config.toml
n_layer = 9
d_model = 64
n_head = 1
n_kv_head = 1
head_dim = 64
d_mlp = 192
vocab_size = 2934
activation = "tanh_gelu"
norm = "layernorm"
norm_place = "pre"
norm_eps = 1e-06
positions = "learned"
qk_norm = false
attn_scale = 0.125
bias = "all"
tie_embeddings = false
parallel_block = false
extras = ["capped logits"]
init = "normal"
init_std_qkv = 0.0625
init_std_o = 0.0148
init_std_up = 0.0625
init_std_down = 0.0148
optimizer = "muon_variant"
lr = 0.0107
lr_mult_down = 2.0
beta1 = 0.93
lr_head = 0.0099
grad_clip = 1.0
warmup_steps = 200
schedule = "cos"
final_lr_fraction = 0.1
batch_tokens = 16384
seq_len = 512
doc_mask = false
train_tokens = 152500000
steps = 9308
dataset = "wikipedia_en"
Each number is 128 + 32 x the weight over its row's rms, rounded and kept within 0 to 255. Layers, rows and columns count from 0. The size above them is the row's rms in percent of the matrix's.

# layer 3 MLP down (transposed), 192x64, rms 0.402, rows 118-142, columns 0-63
size [102 100  84  99 103 118 103 117 136  96 135  81  80 102  87 100  66  84 102 115  96  85 107  88  99]
[[183 116 126 145  83 153 125 120 149 111  93  86 167 199 164 108 175 130 168 145 152  81 123 100 131 123  98 113 108 107 131 147  52  97 134 157  72 124  59 164 146 170 144 117  64  95 153 123 106 169 107 168 143 140 182 113 155 102 125 140 127 156 154  91]
 [132 100 162 145 116 167 132 108 173 125 109 164 136 125 106 104 164 119 123 136 144 154  99 143 117  70 203  65 153  92  98 130  85  83 170 158 108 172  85 150 121 145 129 186 154 139 105 124 120 161 112 202 157 118 168 118 130 119  92 118  93 131  86  46]
 [133 135  91 166  95 116 114 145 129 120 160 129 125 151 132 112 159 119 126 140 167 123 105 142 159 137  96 131  66 148 154 170 121 160 126 113 127 123 145 115 214 100  88  44 134 138 115 136  90  99  73  64 181 161 110 111 100 118 119 169 118 119 163 228]
 [174 150  82 102 159 112  90 127 164 120 137 125 167  52 182  76 108 141 157  57  99 110 125 138 125 139 105 112  81 100 201 171 120 110 183 148 105 103 143 144 174 126 154 140  82 135 168 130 185 137 116  98  87 133 134  98 126 154  89 138 157 110 136 167]
 [111 151 133 188 168 101 122 141 163 100 166 124 142 165 169  90 152 115 198 116  70 153 184 102  77  94  86 178 167 118 136 115  79 116 109 147  75  43 121 128 141 154 128 112 130  62 130 146 158 110 152 135 145  91 143 122 126 124 157 105 174 138 113 112]
 [ 84 110 120 180 137 134 110 162 180 171  91 142 102 169 131 113 107  75  86 100 140  74 154 106 142 188 131 117  99 165 143  42 171 110 165 121 161 138 156 132 143 109 105 120 165  99 125 110 144 101  99 133 105  97 139  83 157 203 122  85 128 149 173 158]
 [194  48  96 129 117 131 138 135 205 107 150 140 113  71 116 111 127 151 163 119 104 147  71 145 120 111 184 103 150 114  92 149 109 140 133 138 109 191  85 116 150 156  98 139 128 152 144  76  69 119 117 165 122 124 162  88 143 139 152 195 100 160  83 121]
 [201  83 121 104 164 149 130 157 103 121 107 150  89  55  70 154  77 121  93 127  80 139 145 159 178 125 104 149 118  91 156 111 185 118 138 140 171  94 138  69  97 177 163 146  91 144 123  69 140 172 156 127 114 124 151  98 122 134 123 176 105 156 129 145]
 [153 124 135 115 132 139 142 121 168  87 144 152 147 133 145 110  99 152 140 142 110 137 115 100 167 149 120 154 152 115  15 154  85 131 133 136 119 133 104  74  45 108 127  98 133  75 117 149 129 123 151 193  60 170 177 128 140 100 150 153 173  99 122 187]
 [146  62  94  90 164 120 156  72 161 184 155 107 164 102 149 175 116 128 122 124 158  98 145 123 116 102 104 147  98  81 116 165  86 157 121 118 153 123 100 142  55 128 112 119 151 149 181  59 147 126 111  75 115 175 162 108 168 128 134 205 144 111 127 110]
 [141 160 144  92 138  79 119 135 164  60 125 100 179 174 156 177 163 134 177  88 180 115 117 138  95 147 106 135  95  94  97 114 129  62 112 158 132  73  59 134 119 132 145 173 166 130 121  93 184 132  95 124 157  94 150 128 176 141 141 143 110 150  77 112]
 [218 106  69 115 114  70 159 174 134 134 132  73 156 143 156 133 133 120 129 150 158  89 121 149  91 162 113 131 145  68 126 143  83 143 132 160 178 121 126 130  88 148  89  61 130 112 164 180 104 148  57 108 173 140 128 166 119  99 145 131 120 167 114 117]
 [167  94 156 168 154 104 171  97 145 135 130 138 213 110 160 108 124  99 155  97 161 179 149 111  84 112 199 153 115 113 128 122 126 142 155 171 111  88 140 108 106 105 116 101 109  96 117 182 116 128 161 121  97 115 121  88  63 168 173  94 113  54 112  97]
 [102 131  71 121 129  82 111 135 127  88 100 100 174 190  83 140 138 130 152 117  86 140 103 116 127  99 125 199 117 133 105 122 170 200 121 190 107 131  98 138 126  56 139 143  81 175 101 135 101 108 162 162 105 174 125 169 177 155 158 111 143 148 103  88]
 [135 135 165 133  74 128 126 107 128 115  76 117 126 110 163 134 153 114  87 153 136 132 184  82 119 126 145 207  56 180 105 169 159 138  98 131 165 147 107 197 170 138  51 169 122 135 132 111 131 105 130 148 169  88  67 117 117 122 144 105 104 165 100 106]
 [175 148  92 161  68 168 131 127 170  92 119 159 144  96 105  99 165 178 191 153 138 200  59 207 143 107 147 127 148 143  73 102 150  74 133 118  88 137 145 132 139 114  99 108 120 122 122 103 124 114  90 175  98 106 117 105  87 157 119 160 124 131 140 101]
 [140 154 147 192 170  65 149 120 140  83 128 105 138 150 190  91 123 135 114 124 219 149 116 152 108 138  89 152 148 169 113 125 153 108 125  83  73 138 119 102 103 148 117  86 121 157 128 144  74 165  87 123  96  98 102 171 139 204 100 113 141 130  80 117]
 [136  84 169 119 105 127  80  87 151 111 154 135 132 132  78 144 170 166 148 126 168 115 105 146 143 163 112  68  88 127 172  82 214  86 114 104 159 136 115 125 110 114 156 148 169  62 146 148 154 144 119 167 161  84 148 111 173 174 112  81 105  86  94 127]
 [ 65 149 177 130 176  89  74 110 136 113 124 145 153 160 114  75 169 145 186 100  78 119 122  87  70 127 138 117 131 119 123  50 141 157 150  93 145 152 125 174 150 160 146 139 121 111  88 209 129 149 106 133 150 112 122 190 140 124 125 118 160  92 105  93]
 [109 110  80 157 144 131 168 125 144 125 174 116  96  88 132 179 140 139 139 102 129  82 131 126 133 155  79 136 156 153 114  89 162 113  96  70 115 151 130 162 126 101 148  68 111 141 157  65 133 121  88 136 106 154  74 125 130 153 149 194  91 171 174 220]
 [125 118 148  98 106 120 125 101 132 149 109  75 155 151 105 133 183 139  89  70 145 128 124 141  90 143  67 167 147 162 183 147 197 190 186 152 133 163 133  94 115 147  95 133  54 135 101 129 131  81 156 111 138  95 120 121 136 167  97  66 154  90 158 123]
 [ 96 102 153 164 131 119 165 122 170  79 207  89 127 112  94 125 155 131 169 140 139 133  76 190 100  62 118 123 160 171 139 132 170 162  60 115 153 150 156 177 135 170 145 130 102 118 100  92 117 101  94 113 166 120 120  97 157 110  84 116 178  96 100 113]
 [118 174 130 125 103 192  79 117  96 108 149 174  92  99  56 149 147 186 145 104 101  77 129  99  92 151  88 170 141 133 129 141 175 130 104 168 198 101 102 145  75 146 110 107 106 126 125  95 137 164 160 105 127 163 106 102 164 187  91 141 143 167 120 127]
 [168 126 126 133 156  87 125 147 133 101 139 145 118 137 135 113 134 139 165 131 215  95  99 115 147 134 115  92 197 136 124 120 201 123  86 167 105 181 106 159 100  96 148  63 120 110 112  66  94 177  92 152 105 164 108 119 119 156 103 148  83 118 101 195]
 [104 164  99  49 152  88 143 149 122  85 204 145 177 119 102 146 111 119 122 107 146 124 107 100 146 110 104 126 108  66 144  89 162 177 118 165 198 110 152 134 126 117  97 128 126 159 127 152 163 118  92  71 122 127 108 169 109  48 168 169 134 137 142 159]]
# layer 3 MLP up, 192x64, rms 0.368, rows 119-142, columns 0-63
size [ 97  88 122  71 120 110 122 106 107 100  86  97 106  87  92  83  94 104 136 101 102 109  98 107]
[[121  66  94 119 164 158 112 115  96 113  85  99 135 142 207 143 111 167 115 181 142  83 140  77 123 155  94 113 143 166 166 198 147 149 154  73  95  96 108 133 138 191 120 112  84 137 103 142 152  91 150 146 141  91 176 174  90 141 128 123 139 103 150  90]
 [133 120 158 160 136 148  74 136 105 140 131 150 195 124 114  90 102 165  99 171 103 160 158 112 190 161 156 119 157 136 134 118 146  99  73 127 118  71  78 161 129 149 138 120 144 148 132 110 125 157 204 204 153 103 115 163 136  90 109 137 104 136  53  78]
 [103 201 188 139 151 142  80 148 176 144  91 139 139  91 172 107 111 106 134  86 123 143 164 127 136 183  99  88  78 166 199 151  82  97 150 105  93 125 143 179 132 103 154 104 140  84 160 114 150 141 115 106 111  83 155 106 137 175 172 104  91  96 136 126]
 [101 119 115 117 132 165 142 157 139 134 121 179 154 121 200 102  97 101 149  70 136  95 128 151  62  92 122 117 119 123 166  67 147  85  93 113 123  99 118 161 181 141 117 135  93 116  94  94 131  99  82 133 149 124  97 149 156 182 166 157 115 178  96 213]
 [109 129 152 162 185 104 173  98 126 132 168 127 168 123 155  93 154 127 111  94 106 136 169  85  84 133 143 177 156 130 147 173 172  85 167 101 140 127  80 162  58 128  94  87 105 194 126 165 138 120  80 112  94 162 173 121 119 144  78 148 105  95 126  84]
 [154 144  77 157  84 132 145 134 143 211 158 136 126 142 168  73 119 127 168 155 128 106 167 137 150 168 160 151  82 157  90  69 117 167 134 107 106 145  54 101 121 150 102  79 177  68  98 170 120 145 106 132 157 166  81 103 119 136 142 138 124 122 174 116]
 [100  93 116 136 130 172 163 153 145  84 100 122 186 175  61 138 116 177 100 108 123 112  99  87 148 113 148 173 145 122 130 124 143 119  84 156 134 119  78 118  69 143 170 193 173  93  84  86 111 168 113 141 120 162 148 170 105 160 126 153  94  78 164 163]
 [144 121 120 177  94 169  84 118  79 146 107 154 127 154 142 141  93 150 112 121 158 132  97 114 169 126 125 170 188 129  89 101 163 148 206 132  97 125 105  99 137 111 168 112 139 143  80 129  98  48 112 100 138 158 109 111 123  63 184 114 171 160 191 112]
 [127 136  91 202 134 128 125 150 209 150 110 103 126 166 148 188 111 100 168 168 132 128 136 145 133  96 143 131 120 139 133  56 115 110 173 170  83 118 145 148 135 116 169  63 181  90  73 132 102 136 132 136 100  73 147 156 115 140 145 127 132 118 108  52]
 [153  91 121 113 122 174 122 193 163 132 103 158 171 154 144 147 165 114 154  95 106 150 143 174 130  88  98 114 108  93 161  99 112 106 122 105 134  77 155  55 100 184  88 157 128 108  84 102 112 138 138  87 175  65 184 113 136 176  84 149 149 123 155  92]
 [112 132 144  84 126  75 141 148 151 114  67 151 164 116  71 113 129 150 112 125 158 140 163 115 112 145 101 160  84 167 124 125 122 155 131 169 144 146  84 103 143 165 138 140 167 145 126  32 202  65  84 114 143  67 130 138 150 149 174 161  97 156 101 115]
 [170 151 155 184 159 134 141 131 101 168 113 112  84 135 114  79  93 146 191 169 102  67 168 138  89 115 105 172  91  78 190 159 125 149 112 120 119 155 110 160  69 161 114  68 143 171 148 179 138  87 111 149 152 135 123 125 103 173 111 147  98 127  96 118]
 [165 102 150 143 157 129  98 166 100 154  99 181  97 120 163 157  73 144 137  71 137 191 151 103 146 184  83 105 176  87 153 141 128 147 100 143 101 127 134 147 144 203 110 123 153 103 132  88 170 158 134  57 131 152 102 103 128  74 144 106 173 140 172 139]
 [136 112 148 112 166 110 169 135 144  92 126 113  85 146 118 119 106  83  93  99 153  95 117  81 107 171 146 118  82  77 146 107 114 102 158 155 106  94 171  70  66 106 198 134 190 146  96 128 171 172  89  91 136 116 127 127 154 114 118 141 151 167 205 147]
 [123  98 208 133 146 126 103 153 136 175  85 191 102 122 108  99 152  57  88 159  79 174 169 100 134  92 152 157  93 111 163 146  95 134 122 101 138 109 131  88 156 154 137  77 165 124  74 149  82 143 104 141 148 164 193 172 128 129 135 163 119 116 113 121]
 [126 118 175 150 100 122 106 133 171 116 153 132 152  76 135  68 159  97  93 139 119 135 142 105 151 176 175  98 101 144 115 105 144 143  74 124 211 171 156  94 150  77 118 147 113 134 133 128 169  73  89 148 197  86 113 106 112  88 169 155  92 176 128 149]
 [133 139 111 127 103 210 188 107 108 158  96 113 161 140 187 150 141  75 119 134 133 168 140 168 123 114 114 172 101 133 125 132  87 144 108 167  94 104 118 133 145 193 107 119 152 119 100 108  92 130 100 121  87  83  26 150  90 132 162 125 142 151 182 103]
 [123 127  86 157  71 166  99 157 135 169 115 114 149 158 177 135  88 126 144 155 148 160 176 149 210  79 121 134  87 114 133 189 155 164  92  92 139  74 125 123 153  89 101  90 138  83  70 154 148 140 182 134  93 142 141 139 118 120 179 120 104 114  84 119]
 [108 150 166 151  90 145 155 166 113 138  93  60 161 157 137  99 118 136 117 126 104 147 165 107 123 139  95 127  96 129 154 114 134 129 126 181 134  97 140 173 174 116 137  76 122  69  97 170 155 180 103 139  71 105 169  28 118 137 192 132 136 174 133 142]
 [125 138 104 143 190 143 154 122 150 111  65 180 162 133 123  99 101 144 146 125 141 188 146 139 153 132 126  50  95  66  78 133 105 106 160 191 113 129 146 149 112 170 144 106 135 148 137 101  70 160 119 141 132 162 183 113  93 116 183 128 107 133 124  52]
 [168 106 148 146 152 172  46 161  82 115  76 148  95 156 133 117 105 127  88  93 187 142 141  71 145 202 110 125 138  65 130 135 117  88 139 141 115 111 175 145 172 118 109 101 139 148 131 128 118 139  87 114  58 163 148 136 126 120 182 110 100 141 168 160]
 [159 132 150 105 185 143 141 127 126 161 169 103 163  73 109 135  48 159 170 104 109 113 192 140 118  98 101 147 169  78  98 165 152 133 120 163 173  70  83 122 107 165  82 159 112 145  80 133 102 102 131 103 106 134  96 169 142 133  74 154 170 105 120 146]
 [ 78 111  79 143 134 152 110 135 130 162 140 163 186  88  95 160 109 190  84 128 104 147 136 160 121  91 151 144 104  81 164 127 166 133 117  91 190 102 124 148 141 119 191 189 101 144 160 141 151 118 106 179 166 100 186  85 140  95  97 109 109  86 110  99]
 [136 155 128 160 118 162 125 160 213 179 118  96 154 170 165 126 140 140  86 173 127 158 161 168 122 137  85 111 126 134 186 140 166 113 153 126 113 118 116 135 157 124 146  82  91  46  92  97 143 144 161 129 103 108 139 145 116 166 117  28 115 111  90 120]]